Weights of a small GPT-style language model, trained from scratch on English Wikipedia.
Architecture: rotary positions, no biases in attention or MLP.
Each number is 50 + 12 x the weight over its row's rms, rounded and kept within 0 to 99. Layers, rows and columns count from 0. The size before them is the row's rms in percent of the matrix's.

# up: layer 3 MLP up, 256x96, rms 0.127, rows 7-73, columns 0-31
# down: layer 3 MLP down (transposed), 256x96, rms 0.127, rows 7-73, columns 0-31
# gate: layer 3 MLP gate, 256x96, rms 0.138, rows 8-73, columns 0-31
up7 098:42 70 60 73 49 40 30 58 78 59 46 62 42 53 54 68 58 41 47 65 43 43 45 67 56 38 57 43 22 47 35 32
down7 097:60 53 36 47 42 52 33 49 45 58 47 43 63 73 29 50 55 47 43 51 63 45 30 43 35 46 26 51 46 58 62 48
gate8 088:41 64 36 69 49 43 72 47 38 37 34 49 61 54 41 61 47 32 26 69 41 52 61 59 37 60 27 51 50 58 41 51
up8 094:48 43 33 55 72 54 31 35 51 36 53 45 50 54 55 25 60 64 72 40 43 62 41 55 39 78 60 64 58 57 43 60
down8 089:52 39 49 67 60 36 38 54 46 52 52 38 47 69 68 45 53 43 39 32 33 42 39 50 47 38 53 59 79 28 58 63
gate9 099:45 57 61 40 37 35 38 48 76 77 58 47 53 50 55 64 60 46 38 61 54 38 58 29 55 37 62 26 46 30 42 50
up9 094:47 50 55 50 70 40 64 51 64 51 41 40 71 41 41 47 33 38 49 46 38 46 53 38 40 45 56 46 32 54 40 70
down9 095:43 42 55 61 58 49 59 68 53 71 56 63 46 29 44 34 43 29 56 48 36 29 55 28 70 61 18 63 49 65 61 42
gate10 090:43 55 53 38 50 46 55 16 39 46 64 44 59 49 45 52 61 47 51 48 28 23 57 58 60 48 45 44 38 39 48 46
up10 091:58 45 26 54 63 55 58 59 31 59 47 64 49 43 49 45 26 45 48 42 75 48 47 50 28 62 40 43 65 80 54 59
down10 092:61 24 32 47 56 49 74 32 63 52 53 52 55 42 47 43 51 44 17 59 56 39 47 59 39 55 60 22 76 71 41 63
gate11 100:27 51 54 27 30 58 55 48 46 63 27 44 34 41 37 60 48 51 48 65 61 46 54 45 46 47 56 62 36 42 53 45
up11 098:41 42 35 51 71 34 61 62 52 31 76 56 64 60 48 42 62 50 48 44 65 64 48 61 46 37 54 67 37 43 57 54
down11 098:44 48 55 54 46 69 45 48 33 74 41 63 61 57 34 34 40 43 55 59 45 25 56 45 47 31 59 67 47 39 53 56
gate12 118:57 47 51 51 39 46 47 49 55 61 63 79 60 53 38 38 32 56 26 29 46 45 55 50 47 28 54 48 46 65 36 79
up12 103:45 58 34 53 45 36 64 69 60 49 53 43 70 42 62 74 51 45 40 45 53 33 65 61 56 55 61 55 71 38 58 50
down12 103:48 72 49 64 64 49 54 36 42 49 43 59 67 59 38 41 59 56 68 31 57 45 62 66 69 33 51 50 55 42 42 55
gate13 105:41 54 69 57 37 57 57 35 43 47 50 70 44 48 40 42 41 29 29 32 60 27 46 31 53 36 39 57 60 63 50 69
up13 098:54 52 47 46 59 50 57 39 45 43 61 71 44 51 45 77 37 52 35 51 45 44 33 62 43 28 46 44 81 49 39 41
down13 102:54 61 55 60 61 33 59 62 50 31 55 34 57 24 36 56 38 35 50 63 44 51 38 62 36 40 75 52 46 44 48 25
gate14 105:39 41 48 46 44 36 49 54 34 51 43 57 64 37 46 38 30 23 34 30 56 51 50 42 60 49 49 62 49 26 20 37
up14 103:62 41 64 48 32 43 47 56 57 49 59 42 41 55 49 64 34 57 52 53 54 62 53 63 36 28 63 49 24 71 32 50
down14 103:45 64 56 30 51 49 44 58 80 76 51 51 65 55 53 41 54 40 41 44 49 77 62 53 48 49 26 27 77 44 60 52
gate15 093:53 39 54 43 48 52 58 33 64 46 44 52 15 41 53 41 50 27 60 39 58 46 46 27 48 44 36 31 54 47 62 49
up15 093:56 80 44 56 64 70 68 64 52 55 56 48 59 53 43 59 36 62 55 74 46 38 43 45 49 46 70 43 38 43 58 42
down15 094:45 47 41 49 64 47 57 31 46 31 41 54 55 59 30 45 50 61 50 50 55 58 40 55 62 59 41 61 81 40 56 42
gate16 093:75 41 66 47 49 28 39 45 47 55 54 56 46 66 43 26 61 54 43 44 63 41 75 55 61 37 47 55 52 58 40 46
up16 101:59 36 76 62 58 63 42 40 31 46 42 73 79 49 54 42 60 34 35 26 41 61 63 55 54 62 48 32 50 64 48 56
down16 098:65 64 25 38 39 44 53 38 62 65 51 48 36 40 65 42 64 26 45 45 71 49 49 51 45 55 61 48 33 56 51 41
gate17 092:44 48 64 57 72 57 38 49 72 55 31 45 31 52 67 49 45 30 55 74 52 43 54 57 71 40 44 50 62 42 31 65
up17 095:50 53 41 45 69 48 61 45 44 43 60 63 46 31 43 65 57 58 50 79 32 38 48 50 51 27 51 85 46 35 57 59
down17 096:60 49 65 31 26 59 64 64 51 60 47 71 38 27 54 51 45 43 30 38 16 79 56 59 51 53 79 64 59 61 53 38
gate18 101:58 51 69 58 62 34 56 37 34 72 54 35 38 64 51 43 59 33 60 70 41 32 39 39 67 49 59 60 68 50 58 61
up18 105:29 61 65 59 60 42 51 54 40 67 64 62 65 78 61 35 51 51 70 48 36 40 48 45 52 50 60 56 62 46 69 51
down18 102:34 52 57 53 25 65 52 60 44 48 54 42 39 31 50 60 40 51 28 41 54 47 34 50 46 45 58 23 46 52 48 49
gate19 091:44 55 74 55 57 27 53 66 71 56 39 52 39 63 57 58 70 45 59 55 68 55 57 34 56 64 44 20 52 51 63 52
up19 091:43 37 55 58 53 48 56 54 19 50 40 49 53 57 49 59 32 32 50 65 24 35 46 30 37 61 59 48 50 59 53 41
down19 096:48 64 55 45 59 32 47 59 36 48 59 26 41 31 55 58 39 68 55 38 47 45 46 31 56 35 37 68 62 31 58 37
gate20 092:50 53 84 44 58 40 58 37 57 44 48 69 66 30 35 63 49 47 45 56 41 51 58 38 57 57 43 70 80 25 58 47
up20 094:63 48 47 39 60 61 44 54 65 55 56 31 66 51 66 57 73 55 47 53 52 64 35 64 30 55 48 27 42 50 45 40
down20 094:26 41 34 37 57 68 48 27 39 80 45 50 38 74 24 48 49 46 56 47 72 60 48 46 54 63 50 41 48 38 37 46
gate21 103:42 46 64 41 47 40 48 52 59 69 49 78 34 45 54 56 57 47 49 43 74 42 39 39 76 42 40 53 49 51 46 40
up21 104:47 49 43 62 46 51 59 42 57 36 54 53 48 51 26 31 51 60 44 46 51 55 47 59 45 49 55 73 53 71 40 66
down21 102:64 40 47 52 64 55 34 64 57 49 74 54 56 53 25 81 61 47 37 59 49 49 59 70 48 56 36 43 56 69 63 74
gate22 105:57 55 28 59 23 46 40 58 41 64 38 59 52 43 45 39 70 63 33 43 46 67 69 46 36 46 27 40 54 60 36 71
up22 104:33 56 62 55 55 56 72 44 57 33 57 59 59 63 49 61 66 69 32 70 45 53 52 39 50 57 40 50 50 58 60 83
down22 104:46 42 50 53 52 72 65 45 49 54 33 55 45 26 44 57 49 36 50 47 66 47 34 33 48 50 51 37 42 41 52 51
gate23 110:36 63 48 18 49 63 54 45 26 47 56 51 63 37 06 58 29 44 44 45 38 58 61 33 53 54 39 55 48 32 68 70
up23 102:38 39 50 46 64 43 55 36 34 30 45 57 49 65 52 35 51 52 59 32 47 31 45 54 37 46 63 46 44 57 62 49
down23 104:63 47 44 31 48 43 54 20 75 91 69 42 49 51 50 51 36 49 53 45 56 55 49 50 33 54 37 48 41 46 54 64
gate24 097:61 49 60 31 50 56 40 52 46 66 39 52 30 66 43 36 47 37 36 62 43 43 52 53 39 57 59 46 42 40 73 49
up24 098:42 29 51 45 41 64 41 52 56 66 75 59 49 66 39 67 38 51 47 59 59 48 58 52 44 58 28 57 46 64 73 51
down24 097:46 53 64 62 44 40 21 64 42 70 65 45 44 55 59 42 48 55 55 41 37 52 66 48 65 57 59 56 61 24 62 28
gate25 102:38 62 45 53 62 71 25 44 47 54 41 54 47 46 65 58 46 33 56 54 59 34 63 59 55 50 44 70 54 46 50 55
up25 103:36 39 37 56 38 36 56 40 47 70 50 29 45 51 62 32 54 72 53 60 36 57 67 37 71 55 41 67 39 52 44 45
down25 104:40 39 50 36 36 64 35 39 52 47 59 38 51 66 55 41 66 71 62 35 54 42 47 46 49 58 82 46 37 33 44 63
gate26 098:48 66 31 33 33 61 46 37 50 67 52 29 46 46 48 47 61 57 63 54 63 61 52 22 42 42 43 58 54 46 64 59
up26 098:21 56 43 49 43 60 63 44 65 43 26 36 51 42 55 69 55 45 34 43 48 47 58 37 62 55 60 69 59 16 45 59
down26 098:42 59 52 67 44 48 56 54 59 37 51 52 49 51 59 47 67 67 43 34 41 78 41 67 61 50 60 56 45 78 56 60
gate27 103:58 50 44 42 57 69 61 45 59 49 48 59 41 46 60 38 52 45 74 45 40 57 64 46 52 42 47 57 76 55 51 38
up27 098:57 68 59 50 66 47 60 55 46 45 58 38 59 56 55 28 21 52 41 48 42 67 58 43 42 40 22 36 53 36 45 64
down27 098:35 69 40 56 56 34 45 38 31 59 54 14 49 42 57 46 65 56 42 50 57 60 41 54 38 63 49 57 59 31 70 79
gate28 110:51 43 37 46 35 63 41 51 63 53 64 69 46 90 56 48 55 48 42 47 59 54 44 40 57 64 59 53 53 44 44 60
up28 106:54 73 40 51 30 59 37 57 39 81 68 59 63 63 50 45 48 58 35 14 51 41 55 56 21 52 56 65 59 46 34 49
down28 101:66 65 63 55 49 55 43 56 42 69 57 56 37 31 62 34 47 33 68 36 35 38 44 45 35 45 64 54 39 61 45 57
gate29 102:55 44 60 41 43 45 45 50 42 44 55 54 66 64 32 46 31 57 51 30 46 65 72 51 50 45 57 60 44 66 54 51
up29 097:73 40 48 37 54 52 65 71 39 36 30 57 48 39 35 41 31 53 73 49 34 32 43 50 61 48 63 78 50 38 48 46
down29 100:32 51 42 54 61 54 47 48 55 53 44 36 35 82 50 51 67 58 45 58 39 44 61 58 34 38 68 35 54 38 47 39
gate30 103:38 41 53 44 28 35 59 54 51 45 64 54 69 48 21 51 31 66 34 51 49 45 53 36 55 55 38 50 31 44 57 51
up30 105:63 52 40 48 38 44 47 41 41 37 35 52 60 46 31 34 52 61 50 46 42 45 59 43 63 61 76 50 39 56 32 50
down30 106:46 64 36 56 49 66 60 59 64 46 57 34 29 40 54 57 40 74 45 33 53 58 40 43 58 43 32 42 52 56 52 55
gate31 095:54 59 40 48 45 49 80 51 52 61 82 54 84 60 66 52 67 74 49 39 55 54 46 58 43 63 66 40 39 62 45 54
up31 097:56 51 52 41 56 56 45 61 42 58 37 57 46 45 39 45 52 56 35 57 27 26 38 36 65 41 50 59 36 72 66 49
down31 096:42 59 59 29 43 32 49 39 53 51 41 65 55 60 32 65 49 67 66 53 52 52 35 40 37 43 63 55 54 47 39 72
gate32 102:50 42 44 36 38 57 59 38 43 53 70 45 45 45 47 46 40 51 24 47 46 54 46 41 52 49 55 54 51 66 38 54
up32 100:47 30 33 47 37 58 48 33 70 44 50 43 47 43 50 37 19 57 51 41 48 36 55 64 67 46 54 79 51 65 38 50
down32 105:52 49 32 53 31 60 63 65 54 43 47 51 64 41 67 55 29 46 59 54 51 37 47 51 42 55 44 33 51 43 36 55
gate33 100:55 24 46 29 71 66 60 48 61 36 49 55 17 65 52 20 61 46 45 43 34 48 39 31 39 44 41 52 49 57 44 49
up33 100:45 44 88 42 71 30 50 47 38 51 30 26 39 50 66 41 65 21 58 54 66 38 62 40 52 60 36 48 46 46 39 53
down33 100:46 44 38 24 56 45 44 69 39 60 56 48 59 34 58 40 44 40 16 35 33 52 56 69 56 36 52 18 53 67 69 48
gate34 085:42 61 35 45 61 57 41 55 46 54 46 47 61 43 37 48 73 36 27 34 51 37 42 52 45 45 50 51 39 48 55 48
up34 098:64 52 53 25 39 51 69 40 51 58 58 29 31 56 42 57 53 53 48 66 55 53 46 61 74 56 45 64 39 27 45 58
down34 101:49 51 39 31 62 35 56 40 46 39 41 47 48 58 62 60 38 65 57 49 69 41 61 62 78 41 35 43 47 36 59 40
gate35 104:74 33 50 15 55 59 60 41 48 50 54 51 58 52 30 67 46 59 59 42 49 40 33 48 56 42 55 57 48 50 46 56
up35 104:51 33 46 53 52 65 63 52 47 38 56 41 71 52 41 47 40 53 35 65 33 34 43 65 40 55 65 28 63 46 37 56
down35 106:54 54 59 55 42 60 75 30 57 42 41 34 57 46 70 69 60 51 54 46 50 49 59 48 60 40 40 58 49 55 42 57
gate36 099:49 42 42 64 39 45 35 54 52 48 65 52 57 42 36 49 44 39 47 52 57 48 38 34 56 65 40 59 59 61 61 60
up36 103:49 66 44 59 34 51 33 45 53 39 81 52 41 66 62 50 67 58 53 61 66 57 36 48 49 49 45 44 53 39 58 22
down36 100:48 50 55 40 43 68 45 58 74 64 61 66 36 47 82 26 54 57 51 45 21 57 50 61 80 45 64 56 60 52 41 47
gate37 101:48 68 41 37 37 66 51 50 63 51 51 66 48 56 43 45 41 51 34 40 41 43 53 55 51 22 42 18 63 32 55 68
up37 096:74 47 55 52 66 54 69 55 72 33 50 52 54 62 63 50 63 53 60 58 48 65 68 44 64 58 45 60 68 47 58 44
down37 093:51 40 26 74 43 61 49 38 53 55 39 68 41 47 30 37 28 51 55 46 50 55 55 62 52 34 60 60 38 48 30 82
gate38 104:57 22 32 45 58 46 57 42 35 37 58 53 57 56 51 29 58 47 49 53 36 54 49 34 25 45 42 48 47 61 50 65
up38 109:51 58 47 65 51 50 56 58 72 50 36 67 42 47 50 48 32 48 45 67 63 54 57 63 68 41 61 46 54 43 25 43
down38 106:37 51 48 57 45 66 49 46 29 43 38 35 54 40 40 53 66 76 59 45 49 57 57 30 67 41 67 43 59 45 61 35
gate39 097:46 63 51 45 58 48 62 60 51 58 51 56 39 84 38 36 42 57 43 29 69 58 59 26 45 42 55 37 56 40 61 65
up39 096:52 28 47 43 46 44 83 68 57 42 50 59 36 43 45 64 41 68 35 49 59 56 43 43 65 43 44 43 50 67 48 58
down39 094:58 58 50 43 47 34 45 70 56 67 51 52 45 46 70 43 57 62 35 61 58 51 70 49 55 50 64 69 50 58 61 46
gate40 105:67 49 54 50 28 48 54 41 38 58 43 44 48 55 49 48 21 44 39 71 50 38 60 49 46 68 49 47 55 47 45 45
up40 098:48 52 60 42 46 53 60 54 43 48 51 33 54 48 49 58 47 49 56 62 23 49 58 47 56 55 44 40 31 46 33 77
down40 104:36 41 56 64 35 66 32 59 48 32 49 51 59 66 48 74 50 33 37 51 24 68 33 34 31 58 47 40 57 49 38 41
gate41 109:60 38 28 31 46 50 53 53 46 56 54 46 56 60 44 44 62 52 61 52 71 68 54 37 60 46 40 51 63 63 45 37
up41 103:24 41 66 45 50 42 31 61 38 47 66 44 71 56 51 34 66 36 51 85 31 52 66 58 53 43 51 40 44 49 44 24
down41 103:29 54 62 29 68 36 55 57 52 70 40 48 60 41 53 50 65 43 47 41 54 70 37 59 49 41 43 43 35 52 60 66
gate42 105:70 31 49 26 56 57 76 36 43 38 40 57 44 46 49 56 50 53 51 71 63 47 67 39 67 68 44 58 55 59 41 48
up42 107:39 50 55 45 54 54 27 47 50 55 69 42 64 72 50 46 55 62 46 28 60 72 51 49 38 61 67 35 45 26 77 44
down42 101:58 39 71 48 62 32 45 34 44 55 34 31 29 57 31 43 59 66 57 40 58 47 59 44 52 58 40 51 60 36 47 46
gate43 101:44 60 65 47 47 77 68 54 47 50 36 41 69 38 42 29 31 51 55 70 41 56 44 45 55 42 59 49 43 41 33 61
up43 104:63 23 49 53 70 62 64 57 64 26 35 53 55 34 38 67 60 41 42 60 47 43 57 56 60 47 52 56 52 39 34 26
down43 101:48 47 61 47 42 55 28 58 42 67 58 38 43 56 69 40 69 49 59 49 64 48 55 56 49 49 53 65 43 52 43 40
gate44 092:67 63 49 34 49 36 75 67 55 39 42 49 58 56 41 47 33 67 45 69 60 57 40 57 55 62 45 62 67 44 30 44
up44 097:39 49 46 54 56 54 63 53 52 55 51 56 36 48 77 38 49 21 69 54 46 60 55 45 61 43 58 46 46 76 37 30
down44 099:42 52 32 71 42 42 66 31 43 54 52 69 64 48 44 37 60 60 34 51 38 56 82 20 41 34 41 62 66 28 40 36
gate45 098:43 45 70 45 37 40 49 62 37 59 43 53 53 50 52 65 38 50 17 28 70 48 51 34 53 62 25 47 42 45 59 51
up45 092:48 60 34 46 52 43 48 70 64 54 48 65 40 87 47 42 53 29 49 36 56 71 46 32 50 52 53 38 44 61 56 46
down45 094:38 54 60 52 40 62 74 64 22 47 35 49 49 43 62 45 36 58 32 37 34 59 52 51 34 76 27 36 47 48 47 81
gate46 100:52 55 37 21 39 33 34 45 35 59 62 29 33 49 36 53 39 63 29 27 46 38 43 56 62 66 50 18 54 52 57 40
up46 098:26 53 48 59 42 65 42 60 45 47 54 28 53 36 51 79 65 74 39 65 45 41 58 63 51 50 58 39 60 48 59 53
down46 099:49 32 39 71 56 41 69 20 50 39 47 32 53 56 44 54 45 56 62 46 34 58 45 43 69 65 56 39 60 71 59 54
gate47 113:44 28 40 44 58 50 64 31 51 44 50 73 45 55 09 50 36 63 44 49 74 49 56 37 50 61 46 30 45 51 48 62
up47 101:53 67 38 58 47 37 61 59 42 65 47 36 58 40 72 49 67 58 60 56 36 55 33 57 46 70 54 66 50 33 62 36
down47 102:42 47 49 30 49 62 57 41 48 53 55 54 42 38 22 48 59 51 51 44 38 73 72 47 65 46 16 45 50 49 50 46
gate48 102:88 37 57 41 38 63 37 49 43 44 56 51 45 51 26 57 63 19 32 54 48 67 54 48 47 80 56 60 61 23 44 49
up48 108:44 49 48 60 51 50 88 48 62 41 61 29 63 34 42 42 75 73 52 59 47 65 79 52 56 59 58 53 57 47 70 56
down48 105:67 24 39 45 64 55 61 51 54 48 51 35 60 52 52 28 63 54 51 54 56 42 55 56 64 17 54 51 57 66 66 57
gate49 095:45 42 51 37 53 72 54 63 65 54 20 51 57 63 55 46 44 51 31 59 49 46 49 51 53 61 56 62 71 54 55 61
up49 100:51 45 37 25 65 53 49 51 29 35 33 73 42 59 43 42 50 23 53 44 64 46 53 65 53 36 39 69 56 49 58 36
down49 101:33 33 38 50 47 52 46 39 23 38 57 31 76 52 64 56 66 53 21 41 52 61 59 35 77 49 51 57 63 42 59 57
gate50 104:83 52 45 45 47 55 36 45 62 58 65 50 42 46 42 55 51 74 39 57 56 47 50 39 74 56 45 61 43 62 22 62
up50 090:31 42 65 35 55 51 72 45 37 43 23 43 40 53 50 46 53 47 57 42 46 56 42 64 37 70 52 45 55 54 71 41
down50 089:60 37 55 57 74 60 58 29 44 41 39 56 70 39 43 63 61 54 51 48 51 28 39 59 69 60 42 47 49 44 49 50
gate51 094:30 43 61 50 34 39 70 34 45 48 59 45 62 64 44 49 78 35 33 53 36 43 59 49 48 38 32 58 66 42 54 43
up51 100:40 77 64 61 67 52 51 57 63 61 72 58 74 48 51 33 40 55 55 44 69 77 63 69 35 50 59 51 59 54 47 43
down51 097:53 62 73 63 47 57 43 49 54 69 62 39 24 53 55 40 22 50 56 77 40 42 65 38 20 56 61 74 40 55 43 40
gate52 096:51 60 60 50 66 53 58 47 67 40 58 46 38 65 63 50 54 51 35 58 48 60 59 47 38 52 48 33 68 76 50 42
up52 099:54 39 51 50 46 65 39 52 57 48 58 55 56 50 48 83 43 52 58 21 47 42 50 57 39 49 66 44 62 35 43 52
down52 101:72 59 27 36 65 40 49 32 40 46 56 38 50 67 38 46 29 67 55 59 62 41 28 43 65 40 52 38 53 45 72 65
gate53 096:62 35 74 47 60 43 54 63 50 51 52 26 40 50 42 47 57 45 45 25 56 56 51 39 35 45 68 62 30 55 47 68
up53 101:49 54 51 31 44 44 63 55 51 64 30 53 42 52 52 28 40 46 60 39 48 48 24 55 38 58 48 29 52 67 73 53
down53 101:48 32 51 50 47 58 37 58 70 36 52 35 33 44 41 69 44 41 70 38 37 35 42 44 57 60 17 49 38 54 47 45
gate54 100:87 52 21 47 55 72 56 40 53 42 62 48 42 47 48 55 41 60 52 53 58 26 59 37 28 39 55 58 70 46 63 30
up54 102:62 63 58 68 49 47 41 41 49 51 57 44 64 58 56 49 54 55 61 36 50 54 59 42 52 58 64 61 71 28 57 57
down54 099:44 58 62 56 55 45 58 39 49 58 60 31 34 73 31 38 24 53 83 61 50 41 63 50 68 52 72 68 42 45 56 62
gate55 095:62 71 54 51 51 49 47 32 65 65 43 52 39 51 48 53 48 57 40 73 61 26 68 52 60 45 44 63 42 55 48 59
up55 106:38 42 61 37 56 56 58 50 10 53 37 44 51 65 44 29 68 56 52 17 39 69 58 43 38 41 47 59 48 27 32 58
down55 101:59 40 37 49 55 41 48 38 19 46 60 50 57 51 28 61 59 67 47 37 75 41 48 45 51 55 45 64 37 58 50 70
gate56 110:53 36 47 26 61 53 44 52 39 51 46 46 60 61 57 49 38 42 42 38 52 42 41 40 49 42 34 44 47 43 51 46
up56 113:41 40 52 66 48 40 57 64 43 50 24 48 37 66 47 69 34 50 42 56 62 41 47 49 61 47 52 49 52 72 51 48
down56 113:51 47 47 46 64 49 54 74 43 40 23 41 61 26 54 50 57 50 53 60 62 33 41 58 70 52 42 53 63 47 36 50
gate57 100:66 40 56 27 64 49 51 56 31 62 57 49 47 58 58 52 71 34 66 55 62 20 52 36 44 45 52 74 50 26 53 43
up57 090:54 35 32 67 44 54 52 46 48 54 42 62 16 46 50 29 31 48 36 26 51 66 54 59 37 57 48 35 41 55 64 59
down57 093:67 55 44 39 35 50 54 58 60 55 53 58 53 55 54 40 44 38 41 33 37 53 62 50 62 53 30 57 45 45 57 35
gate58 101:32 54 44 45 47 59 56 41 44 45 36 41 65 61 50 50 17 51 48 44 44 49 54 33 76 36 55 69 49 68 55 31
up58 103:47 42 75 49 41 51 25 74 68 56 42 72 48 47 65 48 40 40 57 35 57 47 35 60 38 64 42 48 59 43 49 49
down58 098:37 65 40 72 57 60 61 27 46 39 54 31 76 62 59 43 47 63 43 61 16 55 71 56 64 54 38 38 61 48 57 37
gate59 111:53 51 54 16 42 49 31 32 38 65 78 55 38 55 52 55 49 38 33 49 55 63 63 43 58 46 43 61 42 25 62 41
up59 101:67 31 58 38 38 34 48 47 62 42 58 67 54 46 51 69 55 53 62 43 44 50 54 60 39 56 58 58 51 48 54 56
down59 104:56 42 73 65 65 50 45 58 57 86 60 39 49 58 45 53 53 32 53 48 54 55 36 37 68 48 36 38 40 47 57 51
gate60 098:42 52 76 50 49 50 66 20 55 49 65 39 52 57 44 68 53 67 40 42 57 43 41 39 55 60 33 42 55 49 52 48
up60 090:56 48 55 73 79 45 42 61 33 38 50 53 45 29 41 52 61 27 45 62 55 62 53 32 52 47 54 58 38 56 25 57
down60 094:57 50 33 47 35 52 51 51 65 40 44 34 33 35 47 35 44 58 29 67 81 39 55 67 56 57 43 52 68 69 53 61
gate61 094:42 43 38 40 44 55 63 34 52 36 51 49 31 46 53 40 73 61 52 64 53 70 56 19 38 44 39 39 54 51 78 55
up61 101:37 63 42 70 71 46 67 41 54 59 56 58 68 33 47 48 28 53 51 36 58 51 41 76 57 57 41 50 52 52 47 61
down61 101:41 41 54 58 45 66 51 41 21 81 61 53 52 23 43 43 35 64 45 65 49 57 69 39 47 40 66 48 55 50 53 45
gate62 100:58 62 54 55 61 47 45 38 54 41 44 43 61 59 54 63 50 40 45 52 58 53 50 56 72 45 63 67 66 44 49 58
up62 105:26 53 67 23 51 54 37 35 37 58 58 45 43 27 53 30 43 54 59 58 69 56 71 57 57 65 44 58 50 48 38 40
down62 105:40 51 52 43 59 36 46 42 52 45 44 49 72 85 56 69 52 59 53 40 54 53 25 66 35 61 55 58 56 31 41 50
gate63 103:44 46 40 68 35 54 46 47 46 56 63 78 69 48 39 62 61 46 44 65 47 66 50 50 42 40 44 30 65 46 58 53
up63 103:38 52 43 29 44 59 44 42 40 51 47 46 45 51 56 50 52 23 45 71 33 27 37 64 55 47 42 51 24 54 47 39
down63 106:35 55 48 53 37 45 67 52 63 30 53 40 65 61 34 58 47 52 39 50 44 68 39 56 38 39 83 59 73 31 30 49
gate64 103:50 78 53 48 38 70 30 55 62 60 56 67 60 45 32 39 45 70 54 45 51 46 50 55 48 52 53 56 76 54 73 64
up64 102:39 60 83 56 68 66 51 60 55 49 58 63 51 47 58 42 45 58 66 28 76 53 42 47 50 42 49 41 49 32 39 58
down64 103:51 36 52 69 52 48 55 40 41 27 56 73 24 71 67 58 58 43 45 45 61 41 51 41 38 28 62 37 70 54 50 32
gate65 096:46 47 47 40 47 49 67 25 53 59 42 47 56 66 47 51 46 32 56 68 52 31 78 36 36 37 63 53 52 48 61 41
up65 095:51 61 57 55 55 51 65 51 75 50 30 41 53 58 58 41 56 52 53 76 55 64 71 46 47 60 77 58 45 45 34 25
down65 100:51 53 45 38 42 44 36 65 52 45 53 42 61 77 67 24 61 61 48 54 50 49 47 52 54 60 49 54 30 55 27 52
gate66 096:37 81 49 56 47 40 60 49 38 67 45 79 54 49 50 56 53 38 26 59 64 46 59 39 27 55 50 41 53 62 54 51
up66 099:30 37 78 46 32 47 65 49 50 60 56 58 45 42 37 55 33 58 44 57 66 68 48 51 44 69 47 50 52 28 58 45
down66 099:44 50 46 57 41 14 65 44 56 24 50 58 47 31 56 46 24 61 42 55 45 64 51 58 48 48 54 40 54 63 64 41
gate67 102:42 45 45 37 52 57 36 48 47 54 53 66 61 73 21 42 57 61 40 35 52 54 61 53 58 57 34 42 64 67 61 69
up67 098:58 44 56 41 50 60 30 54 65 41 21 49 39 53 37 66 35 36 28 63 46 35 49 56 50 78 53 64 64 55 42 42
down67 099:66 50 69 45 39 40 48 61 39 51 35 52 52 64 56 53 45 61 46 67 46 50 63 41 52 63 73 84 25 38 57 21
gate68 100:38 46 52 47 30 48 50 48 62 53 32 63 49 53 20 58 46 55 31 55 65 55 49 28 26 44 70 42 51 53 42 28
up68 103:52 66 64 54 60 66 61 69 46 44 50 41 63 40 54 49 51 49 53 41 47 34 32 64 69 51 44 62 68 58 74 69
down68 104:34 64 25 48 39 30 55 58 51 52 50 74 55 65 26 43 55 51 46 40 57 40 51 25 54 64 53 51 37 51 58 59
gate69 103:52 80 07 47 35 59 48 32 47 57 44 32 64 47 45 38 46 36 22 51 45 61 48 52 68 26 59 40 59 56 47 39
up69 102:57 51 32 73 52 12 49 45 51 50 45 35 44 42 70 68 33 43 67 45 52 48 59 60 46 39 44 43 42 50 42 48
down69 102:40 45 65 35 55 52 58 66 57 71 41 65 59 54 78 31 51 51 34 61 44 50 32 57 50 81 22 38 58 56 62 70
gate70 105:48 65 43 41 34 47 59 38 46 69 41 45 58 37 55 38 64 55 37 46 78 52 84 50 45 53 68 45 24 61 58 63
up70 102:55 68 50 69 32 49 39 44 58 49 48 57 29 39 51 44 69 48 39 62 45 41 71 45 27 79 61 57 55 70 41 42
down70 102:49 30 51 66 57 60 56 53 21 57 52 59 48 35 63 52 30 55 49 71 55 35 37 32 67 52 35 60 71 45 72 41
gate71 103:41 46 30 54 47 50 53 47 52 46 49 60 79 69 53 45 51 55 38 51 61 61 46 55 49 31 51 40 38 84 27 57
up71 106:62 30 46 65 72 45 49 62 60 52 55 68 48 52 54 62 64 43 52 59 39 49 36 41 38 50 62 32 34 54 37 68
down71 107:52 63 67 65 69 53 56 63 38 54 61 32 51 40 31 63 56 57 72 46 38 46 55 47 43 46 19 30 53 52 60 64
gate72 106:42 42 47 42 52 49 50 41 53 64 43 77 75 47 43 60 52 44 46 40 59 52 53 43 46 47 59 32 49 61 39 38
up72 109:39 47 59 33 72 42 43 38 70 48 37 29 61 50 43 54 46 46 57 39 63 14 45 41 60 42 33 59 36 41 65 50
down72 105:50 47 48 31 37 47 31 49 42 41 34 53 54 50 28 52 60 40 50 50 56 55 37 45 81 35 56 35 46 62 70 77
gate73 103:61 53 33 46 56 59 61 60 29 68 53 55 28 41 41 51 42 61 66 40 67 53 43 54 53 57 21 59 51 65 37 49
up73 103:33 52 62 65 46 53 27 53 32 35 29 68 67 58 37 49 07 43 36 51 56 45 35 50 46 27 58 37 57 32 38 45
down73 102:48 60 44 64 52 43 56 55 76 36 39 34 44 41 44 46 63 55 46 30 29 56 66 45 62 66 34 46 51 67 51 56